Weights of a small transformer language model: no biases in attention or MLP.
Each number is 128 + 32 x the weight over the matrix's rms, rounded and kept within 0 to 255. Layers, rows and columns count from 0. Numbers have three digits each.

# layer 4 MLP up, 256x128, rms 0.306, rows 247-255, columns 0-127
151145135129138145141180142173195143101075169113071118177143090171148140167139127148116166137132142166164105090127088108136126189131108105135204152159100137146165095152095082190129141099142121097105156153095131076148121104161141122115094131170140079129076161120198183099084132080080120146192093172097069117114114157141127164140112119139130100144181077155084133119109116171124119125094
152153135150084083139103133137133144142136164152116088090099115113097116097119155100090133185131173171144116132113191143158104092144178133154153105062109104108173139139127125124131103149145094176127179125151131141120145147113059164116129067106150134150128122158126101124146135107163114122163126198153109136128119125138122133139179132114122155137137177167133147187106111205140194170092
131082086144054093147154104175127105119124092145112136162189119142129125107116118096173117179103143150087118111140151140151127126146081137142101221158150149162081164139161083130108106144151153076109154181077132160094079155140115092153152107110074149120157117129139147125153085134139166125140148110186108104074090154078180104125162062133125127122147106105143084119160148154066157153011
173135136077153082136111173123101115165144185133144127089091104077178113073090119164146062161158126090140069075140124166073059099104142181160110119174078168168136081134168161116135116128105107107128124099082099142117120145141101109150172145139157144097176165083104141101136129072135151166152149076142134139128117124133158139132128166099096161120130102127175152153107101179131157113095
114154191082104098100142091120105154038115142139115087127126144102140088097120142078145144136164140139174150154122128216167099149118119082156135106104192194096121061095065120110083139130087130150091140143120132138174142156093171154113138140127176115130104061141134128138152155119191111140122149089115158156133146044146137139149155160089176132132150091126151031106108106185146110202134
187101183158121137083180118118177094098140164155139116160202133169043115166182151105106136112081168100138124129095108098134152118054173160151124183102121083132076133131106082163104089169092172131109182097189176182133165052138089124142142136151091157150111172054189159112159161145126083121119110116118150197120098100154154158129112118063168146115112137156130131107083094120120154121111
079102100178099126110127145185133093106220072101103062142149140147077110046137122112087095068105131123149165071160143058123115069054157182105170144115146130138116108169143099099137123102136114099125120098109105127107149115132110112148106141136140158144201112152109122123113109148081169185104110150160191127102137164102095087112121181084102166112128161146142165132099108096077161142134
138132116160083136090147157155091147123074152051182149129120096123141130128127140144154145148103111064109110125103125095133086084148129109080187124149149114135152129078141047147143067152164149126083126112128180112197124108153134102085092106155247117151162111103158225155112102094123099153130116147115090155110109061148137172111146177160133145132149085120120148133132089117155156106127
132125146096149087159175157214162152113147181113112094124126121101171108163118151135112127089160133181136027108141121126163163124119110095130096113146083117111135181137113200101151074090123086111052102122099136146053118120184159182213149156148137134164171147101174111118124144107192110117093098130102187147141122121176142120214116159098104151140120128113100154218132093139142145073154
# layer 4 MLP down (transposed), 256x128, rms 0.314, rows 247-255, columns 0-127
155135115110137142144095153144102108136122151100133102109159135052187132131129157179103160098140077109121113130104162160186123136139120150120142205152082083088116158168097135154170083116097099099133170086167166065114128112199132127080082104134155140084170104110118136105150096119084117118122102139130096124131130077153183132105148122118148134150168133108105131097125140171083143139151
069151164098059166144121118165136188182105137184114143130147110117090192155098145199109151222101094115140130142128189139151145129128145145157058175096143116090100154140153129168152056158196105096093139123134121121101155183154068100116077130151069157128135075083045119097159180124120113152169124184129158136149143142051160125089125114107141156104133124151154163156095135117179166101180
081161158132103027191162077161186066137128075173102182112142155137091072172071130125123121136110145109174110149109116132156125102167198157180146163152119198133100147120184140116129142127141144168120119143102136178106086141143129070174200127144119123116105132136127126082147125137096109160062099138120100178111137171054081125099175161156137131144155124096123100128136165105182137110073
142177214168127144105161152119090181110129171163162129115125116133163090111102100183173118120108053109117166101126169095103123145124133202086118161150085154115126108133089178140113114132140110086111118132150181098076168151145149138146097103129159099129067120127155174157102128156111158137061096158079119117069107100133096145133170127130125130152109177029138086090142162155140080135163
129115147083176123142132136113161114166121089095143149100130123174070141142127082096118158165139153130143140172098143151100119158081131143103162084103089152104168127119170177155127147161198159074101116075094133167149213104081101131143118122135145148122092148135074101146146135152147184117105177134101143118104182147089162097111093106147112145191136155159142101159119123121077155075137
152142115126141186102091154160078127148166115142115163167167137132139158085175158179181121124186083069094111122130114109119098092105178168086128188146105084122137098107133100134078110179135117073157148140162170083156124077190109133033122155089187119158141134145069178156092190106124130126096127135072069088105115094143088162098134196089106161162086107130091128158186175120109127192118
141199152114141147122147116113078144123108155150112140121161126139102164079107133163115073160125139136103057181152112138128099133160110116057121085114112116095154153146153166181142108145171139088118134138140089134093134159052114108163072075116145111127050118145143180127150148146099100123086123110164079159163119091170133090125136089194151099188126138150144077145185154151072140135132
149130148127188140094078169103119113169055123145166145128141110149130115168092176130184104136077118141101087133107097127089185060166098151107140125141044180139176129132109159144179070164158143150145182159128134126156105103120137158170102139159162102074126142154144172115125143115115135161162086102084072131137142050064137147109118121128132082145178204172184077105155098089098137118176
148095135114120168142175143150092115108135087196166093173088154132127093140135178152127073132195115109150151122209096096149136185149135116132160082122165079099085137125103005143104097141089129140148167173206130062117136109132119104094117126154163068080120211161132137182079116127140107071181141215158100083178125087086099119159123115106078144143135116147157138153136089070150095155113